config.toml
d_mlp = 448
norm = "rmsnorm"
parallel_block = false
schedule = "wsd"
decay_fraction = 0.694
z_loss = 0.0001
Each number is 128 + 32 x the weight over its row's rms, rounded and kept within 0 to 255. Layers, rows and columns count from 0. Numbers have three digits each. The size before them is the row's rms in percent of the matrix's.

# layer 2 attention query, 160x160, rms 0.1, rows 28-31,60-63,92-95,124-127,156-159, columns 0-31
102:093074095120127081065102112122093148088110113104115108143096043162112153097160077153114146129129
106:110096127116201126145118114102153143082125136104068160127168176103091134117072104133120088137109
108:073147132149104107160114119103057136095139175081074163157093162125129098184125139119122153123161
108:163037179113078116128126127157095147126119130171101071114139218163149157119112115165113106123131
110:101067107137108081062097110090098145098110098078130137144103038184099134125156111140127179119160
105:106082096112204122125129120094160141083112139116073138131164163107098148106061112141122101143118
107:067138114118106105163143123107049134085141170065078156157107168126139097200115139096121162139154
095:173025196132074118121111129161091151129119135187087062113150217158135138146120138181118121106139
072:107093112127129109037130125102091150097128118097148126163077027173108114124185069111131158162143
077:108116122123178137108109115089132146111132151112072188133146154136113125091071111141133072139119
081:066142133182088100164128137136072119106141157073083148170113137133139091184111154114097150112139
087:161044168099079082139141142144093145123121134191107074108112215160151175148132097160115105126138
081:070055084101122061078101100061125135109107077086143117167152123150076155121147144133143172101204
081:137092092165170196088105079149143121100145115099094126159199147069093145117076137136111094146183
079:065153131138111112153122147122073122129152187052123179201100172139135106188146120124108149151158
078:201097117095104155093129105137115170137114144187110073157136204134092147131109106161132078169140
115:072061092109125073077115117095119159071105105097146124149134085175091163081152098137140178126177
125:111089100141188149122120109119156162089125126117084132134179143073098131102070109132115100149128
121:069144125142100115167118117122043132096147178061088178177092142143134104189141137121123142130163
113:180048172119074136112113129145113178130101152187116060127145203161125151136114138170111095122144
# layer 2 attention key, 32x160, rms 0.0859, rows 28-31, columns 0-31
164:058074097121116046170111135102173126104124090115159094117152191120090138097120113116112199109197
166:122073084209149205124117113145132150112146098140123072161183100045129133105109136128079135158137
163:102143126119129133155087160144065115119141148077134151174141136193133127182185138119138127131159
159:183128115118078196083143129097136176115105165160134072154160125118111110142110125150154086152129
# layer 2 attention value, 32x160, rms 0.118, rows 0-27, columns 0-31
094:131058083088163124138154111056072087112115131114097114084077145153134140119102110140142095112094
100:156150110102148100130144123119113111100063151158092104178093091113131096159162138185115125129154
099:141075138136179098149155121132063125099138148169131175115147148109139088110155154126179117106146
099:151194100161142112115100154146160105130106170156170082088069165048108166134077128161118132081129
100:125083094134148146106208171077120142153165234163145082109136111142126120116135083084080129110118
100:142111147116121123071150057161089158145117125141106082103129142147114113158177166170108040075182
099:127124050132134110123112178146127120088095139155105201116070125104146199082123175118124120132083
101:123101082087156113043151194121117120123116164084063131142095099133060125160098103126101125155156
099:111076130140116121162161115079167153104167181142133133141142160140093096132118142057168098185180
101:140127135089098148167177053106100126158133149103139160169188082145155053162145127193121129099113
099:144076159123125122173185154158175097151097111089135122088175116146079149149073133098177116166144
101:108097110078135140149096192106120121132176113140156106125091154189171144087097149129171108093108
104:113127127143117132133132080094155118173148158110139131119138165148134117135140153118048131146138
101:104089102097093127138150132145080134145132136121122101181130187077131104107117162098134164058154
099:134128132119122111175166178131169127178126085139030114146137148107119135119178116142128103072150
104:157109096140131106112208147127094116072104135075093063177083140076203047133073106102138093117111
100:116128140134212094118136108115121153138105114152107168166096093125121104121139229125157159162113
107:117145140136135114103075139082116145133076092130162148100109094068082103168203060113162138192104
099:138191126082138105196125135084162124175126137115104195145164080113108132104059042062094131133122
099:125165159144142144147159097214103130183107156159151109128098125139155205116113123125153094137138
100:156136057113120155147130104207095096170129161171184135101091127128099126152184086162157125137152
100:100099155115142152202130139167160106159159102168100143098179077181121076096097093062086151090187
098:128164138128162115112109175059135151162115091134116122094152180090114068149117160154107147093159
101:118064107176106113101110104161129165121204073192109121137079117140132035140110095155106115156093
097:145074190134078092159118190099082083179120117153145154148130134091109178131062112199087094082106
098:099173095153120184157142095080087086157087141129155088072104096113092110167107114140148136134153
097:141126114092123135111130150132132128104082095115211169127101150110099083122167113133140178138113
104:128126098138074155158123175071164113141019163130111087138099108143165137160132179092109133077143
# layer 2 attention output (transposed), 160x160, rms 0.108, rows 0-27,32-59,64-91,96-123,128-155, columns 0-31
087:155050091109189124151131111061090100116169088078104084077088149139140143136130145122136158130124
087:178167092122141123155124130094115112114086127135126102162102117082139112188185117167118140103130
086:118096163124207106139175106096082108124131160199146144157159159089133064143117168164169134085152
084:135171158137145117147108137134157126132136169152173094109081169054102191104106148171145088098084
085:171072071131125140101181179091122137145166201170148067128122103159145091145098075079091132115092
087:101092130113176104083143068178090110117112141137119046146131130132120102177183175143089034077157
080:128109087132142115138136161170086085091070103164106146109090095119138182084152152151148145135129
086:143097084076159114057151179112129136148108120110090160115115101099074090185115098093101132158174
086:098078156126104109147126156076163159117162153121120125112122140128109068125107108087190082166165
091:162110136075102134155175096097125139164146115079148182195187085146126099186151096170133115087116
086:117105163121196130178173123171149123131130122079130161092168105127108158141095108093191147151092
089:119128086079154132142133168104142081170158099108180111118098137179164144100103143150129049083103
090:088131175157121128112153138098138135146137128117109148089134167175141112129152155120072151182103
091:111081113088081099177125123145066137140135122110078094180139163127142122126123103138182167063146
092:104120140128105110150169181144135127166146104165101110107123153132104090103156104158118094052150
094:164127113151117138101151144133089136136109164077099089188076155078159051151097106095140107115125
086:178108130124245107144136112123134147147108095152121168168067094121140145105130214104137139202122
087:126166118114150045111090151115141121134112107157142173094112108055096088156200093093110107201108
077:083181139080142117177148148143204125134135125100100157108183114107106100090117094091093157147140
088:163143141103105144144153124168109155156104159208155118161116119147183219148156115093140090124129
087:085156071120160127128114124162077136129108137159163109090097102130115154151140097200113114133176
089:116108162103136130208128116134141119131144085165088144095200082177112126106072111056126134089157
085:110130083161188113198123181084135127137138084171097120093124166088118090113140139186079169051114
088:127090108138135115115108115173134128115210120172124131114082103148089049146110070126126059131082
082:131094194125040097152113148108088104159110131152126141130139122116115156122040142143050093076082
086:133135103145118149196157090119080068128159129159125094075109097071097102150109116146129160163164
087:168177094116110130138104144157129177119102103106165144141113102129109086133136141107139194118079
089:102126104123078154139155160095174123125083144122165086165130096154174162159126208065118194070156
103:149053084114184116158123124065115122128155088078114073074074136133136150148137155112124148113136
117:185165101123128123154109123095112122107092113144135094178106094103126109185185114156127110136125
112:138091163119210109134155102092099120133142154187134148144162169096121065139146157141174115096151
111:115174143169162108162105116149170112136128172154165109081083165059121190085098167154164091113114
101:153065099129142138105174178105137133147173222187124076117135082149141082146104087079098142137120
109:134092158111172115061140076150102111125136137121122054131133142130110081170182163112092031090157
104:120114111137132121141114158138092088108071101147113146101072109123131188086157157152155135160135
119:146103065088155108063162195104166142148106142118103139107110088084087068182120110105101132147157
107:088068156127113115141129146096157163115174105125126122120140138129099079127106109078197088181174
119:154099112090100154149178072098116138150145128096172152187181071151156097163173117184129105103127
105:111089170124187111187156123166151123133134123070120158074173112132130153145095125091195127151117
113:108146087068162138150141171099152094163172104096174105118103140153170131105085156149130075068115
119:100113174167102156136151131081147133146132129103120142083134178177133113112161163102097126176119
108:100071122093079111174147114140074148141126144125082084182153151117153120123112121129182167057137
112:113110130128071111158156165145139110181138080139089111096137152152117096106167140149117083068182
116:170122102141126140107162141131093111141109174069099089179086161093176071144062105085148109107133
116:145114120137255088142165109139122130156108118154122172145087081091147131090142211110140144206126
120:110147131138147060088093151118141122130116097159128160079117127054096087173199107079106136178108
099:113171144104143108179117142122184131149119119077097145116178109130086128085112078102087141171152
116:169156156106116148131135108175108145148096147179159135147112120165173204137174115102157087122114
114:091145077115142122121125142174086130136106135168157121087087095142079169141150096188118135125149
114:099122165110110134224142105125153128124162101164090143115181074180123123122083098064129127083147
106:125133117152212094189113172085135140136139079157090134088114172091131078110142147148085178075098
117:121101109149149127097125110156148147106205098180135127149077104128097030141094060149128083131092
103:127088180132046117136093157112071081152091139162122142141128113121128180105031134165044084088107
103:125138092156141142170135082115096087136158127154139086075109116061076119143137138169117149176168
111:169159116115109124124114139172122174125112112124155155136106117133117070142142141083154181114094
107:115131101141086130136141157078175144144098128099153087162134087148143147148143173071127187072145
085:155041073110184115179114120084118106096151089081106059083102175157118140151127169122121136122138
083:193174101124116138137096118105104094112101138126146094167109120109124127185181119140111119134124
086:126103156112202080140161112078110145126126148190128155119160131100109074138121160174183103108114
081:095166143139165131153091156147171141130139147196169079084096164053106199108100167163149102108063
086:161070105162121136127158192090155129134151190165143053113124108155125097137097096060104141117121
087:110100144104157107075147071132101117104124132135129050129119140143110099160204170157074010105143
074:120129075133149146132132147173077084118077105184121147104079107120163205076144153143138159136133
083:162118063111144103041129179124144090135110115087120149129092119111100078214123129096095134160184
084:091071142129132104169152152098163192099174146160102121089137116139109056114098109105175065171159
087:159119117088100179148142089102145103149131108091160140156155092140132101182163115174125107102137
083:111099154118188148185146146164132109151118129063114152095150128126092144150090102108183115129109
081:099130082080128127133137154118173079166173120102183102104091115142157153105073152157123061097120
084:108128153159109139103153122106147131130126147111125149070106185161125114118160143144090145184112
087:089072111107099114173128115157066113152149110121098096177128174129150114147127105109167152055165
080:117139139151089123146129142138141113192121096161112125114161160140076108109142115155118095077151
089:138111107137141141106171148131084118132116166063073088192096143078167048171064083079139120108145
089:133122144110236105144149125139125124161111085127116182163121096107138142138091193105137128196135
087:112152137139149055108114148093144140147117114154140176103119112049091083137204095070125114190142
081:094170149088155118180120129130183131152129150105108181101154120116132129083105087086079140170112
088:159146181107135159133170110166128143147093154184161148158124131159176193129157122103122092142123
082:106129071109136120138132118142081143120111147161152110087093114140120155129166072193112119159144
083:119108150120105143221121125150167136108135082164092117078200070181123122148050088091111137075154
084:143126120132201111172151170088126143121158088142106115092148134101131082104141116149094183057122
083:147089114155119091114108085163148161110191128164131155132075103143113047142104059156137097153079
087:137095174155069112156108141094066109155102103164113126126144148099122172109054133138051087084088
080:124127082151095152187151099123092098121141128162109069082091117085112137156145143172112151158145
084:175154129136094106137088127145132178130125083126160143150085093111097106121170131101151172119108
084:106133113131098153148144154087168114094106140121162103150141090157166162118145175099110171089122
084:114146182154113119065120132179150144169113167146134184160157128140094106063120127105126156129097
093:121106121143148131136152158172123140149159167113119163072117162152109137087102149101149136148091
090:101193127172074165127090140154155126101144081059122083155090089148127208104145130112036134142131
089:123038123132102123071164115130093141135130097075106166167182085214141059129155092084134189157142
080:120130163133091122092113056180117156130106079098118161108150186135137163090142201134168147130101
086:118156123160122160203074207094157149109111114140139198138140124107134173093098061112197210180124
085:132188135113127136145095132095190123115168134111122059155163121117108094167107083121104084105144
090:090133184155113121187092066180105154121149121121125156119121133157157158056137147176153165140092
079:172228103105109174156144107148096076113081131134135114142097137104167194140133131206069124086101
096:069151127147148096105062183173159112117114137160119098075114184120118156106073123095134143152116
087:122114107122079166044091114116090120155124148176146116147102140102149076089164139170061119126101
086:116088144175085128100106087135085145127086163153076152116157138086107121100178129133102175184121
091:140137095104174108143090157146128132099131129170148089162122092108103147125115098137183121092136
090:144220135134170125106109140133148111121127142140142143053155129120122118152141133145075102152092
092:152078125126157145076105064127095132078137182130176142174131102115130125134090139075169155162089
093:156148142087126140137108110115141141111151119215185143088181111165099178105145150136127129168117
096:129157111088011121075104129134134102116135164116109079087186137173094113154098057147126127067106
097:124072135127105167146162084167116105135135144090105086159185124195152154079060167164100145064135
086:162086100166108124132120121107082135108155107193165121142069130149125136177168139157205107152137
097:091117119140122122116085149059168098099170105067123115117157099109103067141108158173109130143164
094:174109153171092159145125130094151113123155088095119152151154155123146097106134159069141108152113
093:162172118136109108049129140114100111134081179094153137151065197053133152129150115206146128211087
087:117181130112086181130108114176113105081118164112148103170145078156138171164100121131184085191167
086:124162158110117110166114140107107123158078125095109139093147138092118200126139175139112165152166
086:173108067138187163111144099155170171104139148120132119124156136154148047128182112066192172168126
081:114145178085166110089110176132179169136126109112134156182160115168166141129132125119113109070119
092:127087119145158149095135103099126090126124146118086096106155173118168162077089116132121097136156
093:141118154170151131139124123174088129111168101147145153115132148133105132110154087172152082193179
111:141054083120184099151135126066101113101141093074117088073097151119127144167143137116108136126123
123:167178109124142118146112123105118112120080123146132089162110107093134113169176128156106112123134
120:133087173112206111123154107099094136131128173198131140140150159109131051146132160145189115100156
120:108203152160171123131107142154171116140134182160169101097084180042101164116107164176144098088117
123:157068093131156127101184180086126116142174201178150057105128090134111073161125079078102130126114
128:127105152115163113069150070182105135119132158134115051129123133128126086180175176136077030071165
118:115109107134130117135139161173100121099077117156100178106070122128159189091145166146158157138125
127:167092061079163106056153187106141129144113118108111136120129107098086103196120093099094122169160
125:101069164122122108151139145103168181098173147131115128106130148149098070123116120065180090170178
123:141101123108101154147171087095122144143139119105160173184167079125137102170173113184128131083121
121:126099159133174104181163130165170131125130126063124142081149107123100160150091106086179130140121
121:126134089078158144144137171092149092162170095094191098129103132163156144106089147151128062080115
126:098135165176097130127156097108149150148136142092125157082114181170132122116160164130056128161118
122:101076112109085119186125126135064139144121112119102085183139147108142132114119116123184178082142
126:110150150134095107159165172155142115185134088148088120113126153115105089110155116167110089065153
126:155129092154125127111174154135099123131102166071092082180072149071161036158070106097136112087122
121:153098136134255106139153110136137117167102089141142177172080096090134126104146204119138152209130
125:112155133125146054111092149096136127132125095156141172088113123062084073159199067086119123195130
116:085195152107137120180127138135191142142118164093095161119183103111132119095087096092077139153138
127:159155156127109143137154102183101161165098166201156130144102121159172212137155121097145095118117
124:094146070118136113124128124177105133132108174173142120094087102134102166148162100177103118114148
124:120107173114109123219134111127142129126144073158099129105190068190112124118080094052112121088147
118:133130118173193101188120184092140152132146095161100116110120165110133086116133143154095157052120
122:132090097136144118103127107166133141103209101183141126142088103136104026142101075142119068131085
118:114090199122059107136100159095066070153106114139127140135144136103114182122054148163049089084088
120:148139077150116145165146093111089095131164134155131091067109108077098108146126132147128144182146
125:166156109102099132133124151168119158121108082127162151150100115123094071146156138101165185114097
127:108137105122094130142129146094178142123078152117150092166121092155167160142134198070114168061133